Each number is 200 + 30 x the weight over its row's rms, rounded and kept within 0 to 999. Layers, rows and columns count from 0. The size before them is the row's rms in percent of the matrix's.

# layer 6 MLP up, 192x64, rms 0.102, rows 121-157, columns 0-63
102,161,213,218,209,251,117,124,223,198,222,210,221,180,203,199,231,155,166,205,172,166,191,221,167,185,191,180,175,209,207,241,186,172,223,185,177,233,190,191,128,181,223,236,180,198,221,178,159,185,204,244,186,185,236,234,219,167,151,185,177,228,194,231,246
095,202,165,152,193,223,239,209,219,190,243,190,197,233,242,180,217,218,251,273,168,164,189,249,194,196,244,202,249,256,209,182,191,237,234,247,182,250,159,238,173,244,198,199,225,218,157,203,209,218,145,190,225,234,171,201,189,178,186,183,163,198,201,208,202
104,240,196,222,234,204,232,175,223,233,211,213,167,158,221,216,186,198,184,183,215,205,188,214,194,222,165,194,158,169,253,225,157,176,208,188,249,242,190,192,164,162,271,175,186,220,204,216,226,188,186,193,199,185,142,150,210,129,266,170,232,232,190,166,172
096,168,173,199,198,233,212,212,211,270,154,191,202,221,238,167,195,250,191,163,199,212,216,185,122,249,177,211,196,216,209,174,199,176,244,210,237,255,181,199,164,187,213,177,198,206,233,204,160,199,223,174,196,157,208,214,156,221,193,218,256,228,279,233,203
102,172,218,216,207,250,184,160,212,206,200,122,214,230,191,219,189,245,171,193,246,247,224,150,183,215,230,237,195,212,184,232,231,192,193,194,228,214,149,165,155,255,170,193,163,217,235,166,193,179,224,244,246,193,200,182,185,254,172,155,189,223,188,170,217
100,165,188,263,214,183,178,200,247,186,189,247,187,199,181,154,233,207,220,165,205,225,174,186,204,221,227,213,194,242,198,226,236,205,190,190,181,206,199,191,221,150,207,165,200,259,186,262,191,178,204,244,137,222,217,133,239,194,266,207,167,174,168,166,182
098,171,175,213,229,206,174,212,156,216,208,226,222,223,182,181,175,222,138,186,198,194,187,214,211,250,164,163,142,194,237,197,136,183,227,165,221,227,157,215,113,169,216,190,232,204,216,207,177,173,182,193,205,168,184,128,220,173,182,187,200,165,242,212,234
103,233,213,163,230,130,173,184,145,200,213,180,212,221,154,160,196,194,183,193,203,168,231,225,119,216,241,168,209,238,180,171,170,202,242,208,219,173,183,165,171,221,235,187,194,125,195,175,166,232,186,240,175,164,184,211,207,178,189,189,175,233,229,213,231
088,209,214,193,189,214,175,214,240,232,195,190,177,197,146,191,192,257,221,200,240,190,152,201,183,244,203,167,136,183,228,139,128,227,194,173,227,157,183,235,206,212,179,200,155,180,202,217,131,168,192,154,176,222,164,210,181,235,155,200,233,207,196,209,212
111,197,212,222,215,176,201,212,188,207,171,179,201,210,211,177,227,174,243,173,174,192,266,203,190,230,221,149,212,216,203,180,143,178,174,150,245,270,238,144,200,203,220,207,186,230,224,178,179,243,219,228,146,224,181,191,159,188,162,229,215,219,250,146,169
095,209,209,228,239,230,218,176,212,214,208,201,266,221,135,196,255,216,213,208,166,125,186,208,165,191,170,204,184,219,193,220,179,215,212,166,236,140,206,208,212,155,227,163,168,219,168,179,200,215,197,156,234,210,155,204,170,183,140,253,205,227,173,180,233
098,169,172,168,148,223,246,201,177,208,258,197,283,160,221,195,240,178,210,188,259,174,203,197,228,203,190,190,212,189,194,197,226,238,181,152,183,161,223,242,183,214,173,237,177,251,168,243,177,226,175,206,213,188,209,200,215,146,212,222,219,179,226,215,140
099,260,183,193,219,194,195,193,200,228,141,170,221,143,233,150,247,234,212,193,193,174,217,206,208,233,222,187,216,160,254,193,133,198,134,185,173,194,175,187,155,161,205,228,207,226,155,171,225,241,206,206,223,192,204,223,240,205,222,250,169,160,188,219,203
089,270,208,243,192,228,245,166,168,181,182,218,181,245,227,157,208,203,162,195,198,204,213,160,214,238,174,181,193,179,199,233,191,185,249,201,121,188,185,170,205,218,218,180,171,227,218,174,227,195,215,191,209,181,171,215,245,219,209,188,252,207,255,122,165
105,226,151,220,191,155,227,174,211,178,222,215,131,217,203,167,182,177,169,212,203,172,255,225,187,236,152,282,182,170,197,155,186,241,200,228,184,205,243,232,181,190,149,203,201,163,165,189,179,211,224,235,203,233,161,179,147,240,208,185,195,169,204,205,211
102,168,226,143,192,181,183,226,207,167,210,161,208,172,198,188,221,238,184,160,213,191,224,190,199,140,168,197,241,205,202,262,170,186,188,205,267,227,224,190,227,134,201,197,239,234,117,185,189,160,209,212,230,230,199,184,203,199,197,143,233,184,181,174,167
115,193,217,232,137,251,188,214,231,217,174,191,206,171,182,222,172,176,187,174,215,234,205,149,209,208,215,195,193,208,205,220,154,146,229,224,199,191,188,149,222,155,205,189,221,218,183,213,167,207,191,174,214,209,170,106,189,232,205,182,297,189,176,158,209
098,195,218,185,274,204,168,237,177,188,180,193,174,208,203,189,169,217,205,186,171,200,192,142,221,179,178,151,235,182,224,221,159,138,197,155,216,265,185,154,253,239,145,191,260,216,226,175,189,148,200,201,249,192,181,190,202,193,200,203,163,212,201,217,218
098,217,218,192,260,199,183,192,195,245,212,186,177,239,181,205,196,246,181,133,227,189,171,229,236,217,252,200,228,225,206,164,245,196,228,199,200,124,237,206,138,166,240,225,169,203,193,214,203,234,201,239,222,205,191,158,228,172,161,141,194,195,167,211,216
122,170,201,160,156,210,181,232,180,193,209,202,167,199,193,159,166,227,169,156,252,165,183,178,210,203,257,229,227,190,247,210,183,194,210,264,214,196,202,154,148,154,199,201,176,149,239,182,157,191,208,195,204,169,217,191,213,226,169,123,155,189,228,192,229
084,191,222,181,249,202,180,189,170,165,209,215,169,184,172,161,225,169,199,194,221,237,211,210,226,162,255,172,134,181,230,160,212,187,201,238,219,192,181,213,215,181,230,241,238,155,224,192,125,215,174,211,158,235,181,222,182,212,206,216,130,141,169,194,219
099,177,173,221,259,207,165,214,183,230,215,167,241,223,223,214,237,220,224,195,208,195,204,253,172,224,231,172,146,178,181,136,190,244,179,201,222,166,192,219,181,221,257,196,186,209,203,186,166,174,224,203,172,255,181,169,234,210,268,174,191,243,226,189,142
106,204,228,195,245,257,160,184,200,202,195,170,201,215,188,223,262,138,202,215,213,161,202,123,150,227,192,200,195,180,241,151,218,195,150,221,151,235,222,198,181,208,181,184,155,193,235,169,185,215,212,181,225,196,212,241,235,161,180,174,179,173,153,216,228
097,225,211,206,194,213,232,222,229,203,199,167,146,231,237,216,280,201,187,188,143,211,178,209,191,130,168,190,238,181,166,214,198,211,180,180,138,160,245,178,205,229,165,213,208,239,199,175,203,177,210,207,129,183,198,228,176,210,219,248,196,240,216,183,245
131,227,185,203,190,197,193,175,228,224,205,192,199,177,241,209,155,161,214,151,205,207,223,181,192,271,148,204,169,181,215,177,187,256,227,200,197,244,202,178,188,199,211,168,134,261,175,157,221,201,225,219,208,238,176,159,213,150,226,187,249,179,258,193,239
083,166,225,211,142,181,215,237,196,188,194,209,160,181,196,171,230,210,225,155,233,133,197,191,172,172,236,183,222,208,145,179,232,204,181,197,209,227,156,222,199,234,179,189,168,189,203,258,261,175,214,179,181,148,211,178,193,246,212,148,148,178,222,235,234
117,204,279,167,202,186,177,172,195,170,200,197,201,152,195,221,207,166,232,235,159,188,198,205,226,138,223,192,226,211,162,250,237,206,175,220,207,223,196,200,198,170,248,225,182,179,208,196,186,244,199,224,216,196,146,189,205,104,161,245,213,180,221,152,197
114,182,228,141,201,207,175,201,150,181,242,185,241,174,147,175,227,196,233,234,222,168,194,212,173,219,224,203,247,193,232,213,225,201,156,203,192,189,204,217,240,206,246,172,166,219,239,194,168,198,161,226,196,210,207,278,162,181,261,261,227,227,171,184,203
090,200,253,261,218,204,229,256,245,198,173,169,177,220,185,262,153,216,266,217,214,211,182,182,212,222,187,196,259,230,160,155,207,186,207,152,233,220,151,224,205,186,179,169,221,229,139,201,193,211,201,236,218,212,220,247,192,232,207,197,220,173,211,183,217
099,220,216,192,232,260,190,206,168,191,168,227,195,259,145,213,214,200,175,197,174,234,185,191,239,213,217,217,214,243,148,231,206,170,140,223,188,180,250,140,200,188,232,228,233,257,216,197,181,244,218,205,179,216,227,218,194,176,130,235,211,178,217,230,182
096,195,199,177,227,192,175,190,232,176,219,211,164,207,232,203,180,163,203,221,255,175,182,190,240,210,187,237,191,197,208,244,193,170,231,231,176,150,217,146,206,181,134,157,131,188,264,211,191,212,216,160,213,220,238,150,194,223,207,247,166,197,166,247,226
093,195,226,197,186,196,171,243,180,214,205,189,211,209,238,212,252,177,192,181,205,172,163,213,147,247,221,123,225,211,157,178,173,229,195,168,198,200,241,226,183,167,201,208,162,187,164,173,175,148,102,166,206,237,215,168,186,206,206,227,228,218,189,157,188
102,177,191,216,249,247,201,194,207,214,201,169,253,254,184,220,246,203,228,256,172,177,225,182,163,242,201,169,188,193,183,181,158,191,221,209,147,121,201,205,204,214,194,175,223,217,211,185,149,187,180,225,182,255,202,225,158,220,253,221,256,184,214,188,172
104,202,188,209,206,137,277,196,226,188,174,175,131,184,170,191,152,213,229,197,185,221,201,177,229,176,208,249,194,150,182,225,186,191,157,203,216,170,211,176,160,261,172,179,232,222,152,234,189,203,173,184,187,166,173,263,195,229,227,190,238,237,206,196,220
115,198,220,232,214,226,183,170,191,248,164,231,181,175,251,224,126,217,216,177,212,257,209,241,192,151,204,204,216,170,203,165,244,218,220,251,213,186,257,178,197,210,231,164,226,152,223,192,195,160,162,179,210,191,171,206,182,184,194,143,186,228,197,196,264
085,194,245,222,231,208,188,198,203,253,225,223,226,181,202,196,151,145,244,171,207,259,216,197,218,177,233,221,194,134,211,179,227,234,236,134,201,211,153,176,240,241,189,189,132,178,251,209,193,174,197,217,170,182,223,197,189,199,219,180,176,172,172,163,175
144,165,202,214,187,229,220,226,201,205,217,185,180,168,193,110,194,174,189,177,208,185,164,159,198,228,189,146,195,212,172,216,217,157,153,197,249,199,197,180,247,213,182,185,225,246,223,204,170,183,216,179,149,189,217,228,179,206,251,239,240,215,163,210,114
# layer 6 MLP down (transposed), 192x64, rms 0.101, rows 121-156, columns 0-63
102,182,212,183,212,212,224,156,217,176,251,192,233,224,219,201,224,189,155,255,193,166,253,188,267,126,197,223,169,193,171,182,169,162,190,203,197,182,214,171,142,175,199,162,228,219,177,211,155,228,205,183,234,139,237,234,222,202,235,228,175,202,167,207,215
095,197,158,223,104,165,147,208,224,201,178,186,191,131,190,246,190,174,199,184,209,245,195,227,223,198,196,189,186,219,207,174,175,195,226,233,147,158,141,199,284,196,221,145,220,206,242,207,215,179,202,201,189,189,203,206,191,224,177,198,186,208,158,177,202
104,200,154,190,235,205,172,164,245,193,225,208,198,167,268,193,230,224,213,232,206,226,200,182,194,192,153,165,233,229,177,197,156,200,246,160,212,167,182,133,156,161,235,256,234,263,214,225,191,190,229,220,154,201,213,230,198,219,182,169,213,165,224,191,210
094,205,242,191,189,204,199,182,183,172,196,210,178,240,157,227,188,188,241,181,250,170,194,253,200,191,157,216,170,186,203,277,217,183,181,240,234,165,222,204,204,207,153,161,148,162,236,210,228,169,147,255,198,236,233,210,208,201,209,250,183,211,226,253,220
094,206,224,209,196,218,232,180,227,232,173,253,192,171,161,201,213,184,203,204,194,94,227,209,221,220,196,234,164,203,188,204,243,212,172,221,192,205,195,119,216,241,179,233,207,181,167,231,147,201,219,208,184,222,165,225,168,183,114,213,192,222,186,185,207
098,190,211,249,195,209,154,181,218,248,219,207,212,193,194,181,124,218,255,174,170,229,260,199,208,163,267,208,205,188,164,190,164,211,177,164,246,200,200,178,179,232,231,159,188,231,194,184,200,202,222,168,215,221,175,163,183,150,235,227,268,205,168,214,190
087,213,204,202,159,223,234,192,225,169,180,206,225,147,219,214,233,189,233,211,180,180,196,171,208,160,245,215,247,256,210,210,241,199,205,276,129,191,245,159,241,274,184,209,172,175,184,177,211,206,246,179,201,245,209,237,198,210,190,209,217,224,184,175,208
104,208,238,188,203,170,158,199,196,189,235,191,207,229,176,177,212,212,225,165,156,242,222,200,164,179,176,153,179,201,222,146,189,202,146,279,216,198,221,218,208,184,190,150,210,199,220,250,193,187,206,182,277,196,170,228,228,223,154,235,129,204,215,231,193
091,159,205,209,239,225,234,206,241,242,193,223,213,174,144,224,216,254,221,255,222,161,174,229,231,198,243,204,196,229,231,241,165,209,180,199,184,185,230,224,169,184,179,155,153,183,209,187,169,237,220,155,190,195,146,160,217,182,238,241,183,184,232,241,173
104,233,251,198,171,221,204,262,187,200,230,151,221,227,184,154,237,205,236,227,212,201,204,142,213,207,202,174,202,176,198,220,196,201,227,214,223,205,161,179,166,228,206,191,206,254,223,105,201,210,189,169,243,222,164,149,146,223,204,172,235,227,228,185,180
085,196,154,248,209,173,189,152,236,183,227,168,155,132,263,190,228,190,187,193,186,216,267,224,233,173,211,222,234,215,260,161,204,190,194,203,215,197,160,173,213,171,181,250,229,184,175,266,205,239,209,239,182,196,224,213,209,202,201,201,187,168,235,172,182
103,177,198,204,216,221,205,183,184,232,183,253,232,174,233,211,236,235,179,210,213,165,216,195,232,112,231,203,202,222,166,228,228,186,168,205,222,202,169,232,177,172,194,237,187,192,248,140,229,257,207,212,131,208,217,198,150,164,196,163,167,214,220,247,186
103,181,182,187,180,193,193,212,194,152,152,217,155,179,257,178,221,208,133,196,152,176,210,214,222,216,205,232,244,195,194,177,231,229,232,225,183,209,239,151,178,227,210,257,193,199,198,223,169,238,237,192,211,169,250,169,218,207,219,259,180,255,175,239,239
092,160,233,174,207,240,215,256,206,204,189,165,162,199,198,173,187,208,161,278,215,197,188,258,181,217,218,223,198,181,187,182,204,258,213,188,230,214,244,223,209,148,268,190,227,208,142,188,205,183,193,162,225,224,223,204,171,171,257,171,239,176,182,199,169
112,208,199,182,220,179,191,231,198,188,231,169,274,174,156,165,151,213,183,166,152,175,164,194,173,249,211,213,227,204,162,183,208,196,209,222,115,187,229,195,166,180,180,181,212,165,133,185,205,190,228,226,237,206,164,170,145,197,197,172,213,228,206,154,219
101,161,171,207,132,199,198,195,172,175,220,181,155,191,209,270,190,206,193,201,219,145,187,221,232,191,179,159,188,206,202,225,223,219,177,189,238,196,234,242,189,162,206,171,225,229,144,201,148,190,193,249,229,234,213,265,217,197,195,171,175,259,167,195,246
106,242,180,208,127,175,198,244,192,220,247,238,167,286,202,195,186,208,187,183,171,209,164,220,238,239,215,216,210,205,233,224,163,206,181,253,226,223,229,209,188,198,227,167,218,213,218,215,167,183,239,171,163,199,182,258,170,180,206,210,250,222,168,242,224
096,148,251,210,149,212,192,206,205,211,203,191,178,244,242,226,205,189,197,228,238,229,212,214,183,281,248,206,164,233,246,263,201,236,202,166,211,196,250,189,200,210,208,194,168,226,235,152,203,208,206,197,233,191,205,221,202,240,228,225,252,203,208,267,187
095,190,159,160,239,210,207,149,227,180,242,207,261,177,156,140,185,174,237,156,158,183,197,189,230,195,191,175,283,226,171,175,186,204,181,181,204,183,221,215,140,192,237,217,167,208,205,235,177,199,215,201,231,190,202,222,192,198,133,182,184,198,219,164,236
125,151,213,187,175,207,182,209,184,177,222,220,212,198,218,191,202,284,154,168,238,195,203,239,245,218,190,250,186,155,201,198,179,168,204,248,196,223,201,185,172,196,228,212,126,190,244,218,191,168,162,228,192,149,200,177,195,248,225,178,252,244,156,189,193
086,229,230,183,156,223,189,225,222,233,157,208,157,122,220,228,174,240,155,193,128,171,182,190,168,210,203,197,218,213,183,201,164,196,216,172,201,210,164,126,182,226,171,169,150,221,205,238,162,188,185,175,199,184,200,253,190,148,200,190,214,217,197,238,187
097,246,146,154,240,234,197,186,193,192,169,166,233,192,183,209,182,205,266,196,208,165,181,196,202,183,259,200,223,157,189,179,233,239,197,240,157,226,191,135,190,206,193,163,167,247,214,211,171,195,151,224,174,150,195,228,173,248,190,157,229,190,203,207,227
106,215,242,179,175,193,168,167,205,154,192,194,247,201,199,190,262,200,230,243,200,195,219,215,216,159,193,193,215,251,239,170,209,181,174,140,204,277,214,174,192,216,163,202,181,230,224,183,242,183,198,167,210,207,168,200,197,241,221,204,243,248,246,270,216
097,229,237,179,191,167,223,212,219,224,111,199,196,209,157,198,236,261,167,219,201,203,196,263,192,215,139,220,187,194,240,182,171,204,195,261,176,217,191,203,209,212,170,220,164,201,226,227,203,145,215,230,196,201,222,212,181,205,257,224,156,215,154,159,226
127,291,202,203,165,222,222,202,220,191,215,163,199,150,212,180,222,189,168,176,223,184,186,196,190,237,137,214,166,200,216,164,180,256,257,232,178,255,236,202,154,190,197,238,190,241,190,190,215,199,213,176,247,211,173,186,239,168,161,192,248,221,229,179,196
085,220,165,244,149,207,174,138,229,196,245,207,231,216,186,180,201,149,184,186,221,211,245,202,175,224,223,188,172,144,210,247,177,234,244,187,195,211,190,232,195,191,252,158,275,206,218,193,164,191,212,231,213,217,201,175,156,144,176,223,163,183,206,239,199
115,210,201,173,157,199,183,200,198,146,244,175,258,190,290,221,190,204,182,221,163,266,212,193,181,167,206,212,240,177,201,211,199,168,210,182,171,188,155,217,182,235,267,216,168,238,219,223,147,245,205,200,189,192,165,247,221,161,210,197,226,221,194,202,199
115,158,202,139,203,234,162,227,199,177,160,176,226,178,222,162,199,182,222,228,237,216,184,169,237,166,246,231,228,269,233,192,255,169,149,242,211,180,226,245,188,175,217,149,163,210,239,190,203,171,220,174,194,204,195,253,220,217,187,235,208,224,213,188,215
085,205,155,202,239,204,235,223,262,189,194,207,166,234,192,170,235,156,205,228,182,213,175,202,181,180,161,209,252,178,222,182,179,281,210,192,185,225,200,241,192,206,220,201,211,159,197,209,172,264,237,197,178,182,175,239,239,214,180,195,172,237,228,119,179
094,193,145,229,212,132,190,213,144,214,167,158,211,232,224,193,160,235,237,148,148,169,196,217,224,140,204,192,201,139,200,206,210,200,234,233,206,176,191,206,199,166,198,229,187,183,144,183,243,229,214,212,169,207,159,190,199,193,173,251,155,203,194,194,158
097,247,199,261,169,210,218,149,142,178,268,243,217,230,214,190,248,235,218,265,199,199,151,205,173,225,205,203,170,218,183,183,196,243,189,169,166,224,202,206,227,192,223,253,208,196,217,203,177,257,221,207,223,164,199,166,200,148,177,185,228,239,205,198,191
091,208,185,200,166,156,202,218,264,241,171,182,177,235,150,193,180,174,204,212,192,235,218,222,158,156,212,224,215,133,207,242,172,193,230,218,216,247,191,201,241,225,239,138,236,164,240,221,206,170,211,239,188,191,162,194,184,232,203,231,181,235,193,257,193
100,195,194,186,229,243,244,190,167,170,175,191,146,241,230,211,195,208,209,174,213,205,257,185,165,162,181,173,186,221,211,208,196,236,248,182,174,183,238,230,270,141,183,220,173,202,224,172,169,196,232,224,178,196,153,182,258,202,226,224,209,157,268,186,204
105,189,153,182,190,228,244,138,230,185,232,202,187,190,243,218,177,203,194,202,133,243,285,159,214,164,198,191,213,224,186,211,236,187,217,225,204,141,188,187,181,213,214,163,187,215,177,248,208,196,169,173,237,168,172,218,228,215,162,202,174,198,171,132,195
109,198,240,246,191,176,226,185,206,210,150,159,223,218,199,235,171,181,224,148,213,175,207,242,200,149,176,216,224,175,248,216,275,208,215,186,220,152,232,146,158,178,240,183,193,232,222,201,146,181,273,186,177,193,172,193,154,204,199,191,200,215,210,194,223
101,185,201,227,223,177,132,188,194,160,229,191,242,153,188,163,188,177,183,199,192,202,173,178,160,203,194,201,115,186,209,233,254,239,236,179,192,144,180,169,212,240,206,159,192,172,172,193,199,152,180,200,159,153,228,148,188,201,204,187,153,223,204,208,234
# layer 6 MLP gate, 192x64, rms 0.101, rows 122-157, columns 0-63
110,182,239,198,234,214,180,227,200,156,250,281,212,209,178,164,187,192,218,215,209,164,195,198,159,162,199,179,230,175,214,182,193,198,198,212,159,187,212,259,179,207,242,228,168,164,161,199,219,203,209,220,263,223,189,279,222,188,226,253,233,154,178,190,221
106,175,194,235,195,213,244,167,209,142,220,183,158,218,194,163,208,161,231,147,178,173,249,230,266,214,207,230,161,203,163,193,259,221,183,234,244,217,240,241,199,208,175,147,194,168,202,189,207,179,213,197,157,191,200,213,139,195,212,206,207,239,198,163,162
101,146,219,228,176,189,212,189,199,178,215,216,181,249,142,206,175,220,195,222,214,163,246,141,228,155,161,233,193,189,235,174,207,185,200,217,214,134,196,229,176,239,192,187,167,195,184,195,221,210,192,213,207,262,202,173,200,138,135,231,159,158,179,190,234
101,236,182,198,181,216,176,245,177,206,168,295,190,183,194,204,207,172,212,249,204,202,185,227,212,253,229,205,183,240,169,242,176,219,205,198,230,186,238,196,173,159,254,196,244,196,202,240,248,239,200,218,171,253,156,204,210,149,189,232,225,190,215,237,178
109,203,213,207,197,237,191,194,247,249,216,228,187,208,225,196,233,207,263,184,201,223,258,142,227,170,199,155,189,200,193,226,175,186,204,214,221,230,186,170,193,205,245,178,178,278,233,247,124,185,218,168,214,174,173,203,235,158,201,230,222,160,178,201,229
072,206,154,143,239,161,180,156,215,228,247,201,216,148,215,191,217,217,207,229,196,141,220,174,203,219,205,272,224,263,199,229,170,224,179,248,222,203,159,210,189,222,176,176,176,168,171,221,191,181,215,196,173,215,195,219,271,219,150,177,188,226,177,203,212
103,174,201,230,176,276,175,187,171,182,145,213,253,238,179,213,192,169,162,200,172,240,207,228,177,153,186,181,189,192,274,266,173,236,161,216,185,211,197,173,205,224,244,234,212,155,231,166,191,169,166,188,222,205,208,208,224,241,214,195,206,157,193,211,209
102,152,241,209,212,207,193,175,213,209,187,250,241,178,176,197,215,225,275,178,204,242,193,225,217,180,210,197,238,190,198,258,183,187,252,193,205,270,164,162,207,158,198,219,195,196,200,176,224,272,235,206,254,244,173,220,206,159,182,206,176,195,211,151,191
115,193,193,231,166,185,193,223,167,227,241,188,189,229,180,120,199,203,219,162,165,172,219,121,198,200,207,154,182,189,184,224,153,161,231,223,204,190,247,216,187,170,189,215,222,205,235,200,173,237,164,221,170,118,221,188,184,221,230,209,206,226,253,224,176
101,231,175,183,179,204,232,184,260,188,196,176,151,159,228,276,179,136,252,247,189,191,221,171,194,184,247,171,198,206,212,192,141,177,195,177,185,151,238,163,201,198,209,178,250,147,205,196,238,188,200,158,222,180,227,221,191,213,219,169,174,207,202,218,178
109,229,145,197,199,213,180,251,167,177,217,211,197,219,165,224,206,194,207,183,208,221,180,216,220,191,136,195,183,222,152,212,172,163,231,218,199,235,160,164,217,173,203,149,252,208,210,217,140,148,157,221,204,276,215,170,205,225,174,207,145,175,172,218,166
101,187,220,178,202,218,184,149,219,267,244,179,229,181,153,253,215,205,194,233,207,206,203,185,218,203,214,167,162,176,190,201,197,220,213,182,214,223,214,240,219,128,213,139,163,202,151,238,191,216,203,251,197,237,179,236,163,207,189,191,225,129,214,247,225
115,254,228,210,225,199,172,199,182,165,182,210,162,194,174,207,152,262,213,148,209,198,192,194,265,217,234,229,172,172,204,201,188,177,216,165,188,204,125,168,186,227,197,192,171,140,189,151,230,172,166,175,231,148,205,198,199,213,195,242,177,216,198,184,264
099,158,236,189,178,211,229,243,195,183,198,209,191,177,235,217,247,186,199,227,239,238,187,211,207,200,183,228,139,180,259,230,207,207,180,179,160,210,215,171,244,238,158,206,284,230,197,134,183,236,197,202,199,199,189,156,210,213,276,221,177,197,202,209,175
093,233,188,216,194,208,203,266,218,161,180,179,214,226,184,161,222,174,244,157,148,222,231,159,192,268,206,225,185,156,225,229,173,207,217,249,215,194,224,205,226,197,260,225,180,203,170,236,206,146,229,141,183,165,201,178,206,185,171,210,187,180,195,183,142
096,197,191,225,198,163,230,262,146,197,205,186,213,195,181,240,166,193,255,221,232,205,206,170,220,148,240,167,226,202,242,158,152,195,258,140,172,230,195,155,256,205,201,188,211,226,215,218,186,211,226,176,187,198,180,192,236,250,190,248,236,191,186,233,192
113,209,203,232,187,189,189,191,199,183,131,196,228,217,236,212,212,186,197,160,204,208,187,170,219,158,202,139,236,173,166,215,165,135,225,230,210,211,202,172,165,231,223,190,270,187,144,216,129,164,157,185,149,197,160,165,190,195,201,209,179,212,233,182,229
124,247,194,213,219,190,194,189,221,216,214,137,176,270,246,234,182,252,181,173,229,239,212,222,225,215,187,193,217,166,148,196,213,206,190,216,176,153,218,211,180,200,209,162,217,142,168,177,226,235,246,206,215,246,238,186,169,219,187,145,163,188,235,249,208
093,184,272,216,224,219,224,196,208,187,229,153,173,229,173,186,234,194,220,243,231,196,179,212,207,186,143,137,215,218,217,213,224,184,241,151,201,256,221,200,202,215,186,179,230,217,237,176,261,233,177,207,246,147,191,235,158,192,223,235,199,188,240,227,170
094,211,200,197,145,185,187,201,206,211,171,191,182,221,205,215,271,236,240,206,202,203,249,144,195,221,164,186,223,235,199,206,215,195,155,213,204,200,145,193,238,226,212,237,197,204,194,213,200,246,176,185,190,246,194,234,204,153,230,156,241,112,176,229,256
107,246,213,213,205,230,193,183,226,221,158,189,234,239,164,197,214,153,208,198,225,221,211,220,286,254,233,195,207,195,177,214,172,276,151,206,160,226,213,179,217,204,200,212,189,207,193,236,178,223,229,142,198,164,166,203,227,233,215,155,217,149,170,171,219
108,246,188,171,244,249,181,210,204,179,196,233,201,180,197,216,133,169,204,143,233,210,235,194,195,219,249,194,162,145,182,181,197,220,162,198,281,184,212,191,211,210,261,212,190,178,201,218,158,185,232,155,196,226,208,182,164,164,194,172,223,184,192,172,144
103,205,202,184,204,178,153,206,186,234,277,181,144,243,251,241,209,220,177,227,191,232,195,195,208,137,242,197,134,180,199,243,194,206,178,210,203,188,217,179,207,172,171,165,238,152,201,167,141,192,176,193,206,210,168,253,194,244,224,185,216,183,178,170,186
097,198,125,189,257,242,218,196,226,222,217,199,219,168,172,208,175,208,262,228,243,239,201,203,229,195,218,171,196,234,194,228,207,216,242,148,227,209,201,165,214,250,113,192,171,202,225,254,202,207,197,225,186,211,232,210,180,143,212,214,226,226,178,224,197
093,219,211,205,220,179,159,189,182,235,244,155,257,180,213,147,243,181,188,176,164,230,176,182,210,209,152,226,231,156,188,233,158,257,246,234,160,199,151,230,232,245,198,146,196,175,219,186,197,200,177,230,204,226,168,186,184,168,225,226,228,202,222,198,234
094,186,224,253,251,195,219,204,239,187,209,222,151,208,223,182,211,209,239,174,260,112,161,196,252,190,247,156,185,215,234,213,186,183,229,197,184,216,195,168,214,160,191,143,185,164,196,193,226,263,234,157,195,172,220,192,191,198,222,170,223,209,233,209,200
082,205,176,203,167,185,229,173,156,252,247,205,216,227,209,215,184,216,201,184,196,197,244,223,218,213,174,146,191,124,221,220,165,212,226,142,202,210,202,142,212,189,174,178,223,217,162,186,196,201,153,193,212,211,195,121,159,213,248,160,247,230,205,240,194
096,201,197,153,204,189,247,192,166,226,251,194,198,227,191,202,216,167,192,209,108,245,235,242,157,207,243,218,160,181,190,218,211,224,162,196,189,198,240,249,209,226,187,214,196,193,197,170,174,241,202,172,209,253,182,212,252,209,236,255,217,204,193,154,159
102,239,243,181,238,277,196,223,216,205,230,233,207,150,174,169,231,233,209,218,266,224,200,175,152,206,184,175,173,228,182,175,250,225,217,182,258,185,216,219,198,172,265,195,229,205,224,224,208,226,226,240,198,197,209,207,172,208,232,189,193,144,225,160,219
108,213,151,217,266,247,222,165,180,199,193,230,205,190,186,197,218,149,195,244,147,182,169,244,231,168,206,183,137,229,212,257,181,252,198,201,192,229,210,261,165,197,251,227,204,211,188,209,197,233,190,245,208,232,215,194,199,153,185,196,170,215,240,216,228
090,183,192,157,262,178,214,233,245,222,169,224,210,223,266,198,218,160,179,182,219,187,210,208,221,195,237,220,196,204,207,175,207,252,181,219,191,220,212,206,219,174,218,177,249,200,216,164,204,248,249,239,136,182,173,263,210,218,224,182,178,156,243,141,191
097,212,221,281,215,216,212,200,228,220,186,178,156,176,249,195,231,258,189,203,184,224,227,171,160,212,168,175,171,207,197,194,212,168,254,242,201,222,267,203,238,212,183,211,176,182,228,203,204,217,193,166,197,218,199,218,174,197,212,191,156,131,283,202,171
104,203,176,224,238,234,250,222,197,254,181,180,230,245,191,158,236,173,178,185,173,204,232,222,218,234,175,229,176,141,218,238,154,178,151,169,177,180,199,205,158,184,197,208,213,152,182,186,194,192,148,201,213,215,171,232,228,210,218,196,194,292,173,227,186
101,170,204,255,200,191,232,216,187,189,194,179,205,204,154,238,180,215,234,133,243,172,210,235,200,191,152,243,202,163,190,203,226,198,202,195,223,165,170,279,244,146,226,240,163,224,211,203,172,205,224,175,150,216,244,204,203,159,203,208,199,235,165,233,235
092,220,172,259,221,198,176,228,163,186,263,208,197,158,248,186,199,196,172,186,195,229,156,188,213,172,209,221,170,179,261,196,223,235,238,212,191,159,154,221,208,208,158,182,207,179,229,241,206,162,236,233,163,137,187,140,215,214,186,231,177,232,236,219,219
072,232,220,212,223,141,174,227,256,164,231,213,183,224,165,206,225,184,222,235,173,196,228,193,211,213,216,173,164,154,215,197,208,209,252,145,179,188,150,223,217,228,178,232,174,141,203,186,260,224,163,205,224,212,154,183,171,211,203,255,235,225,164,192,161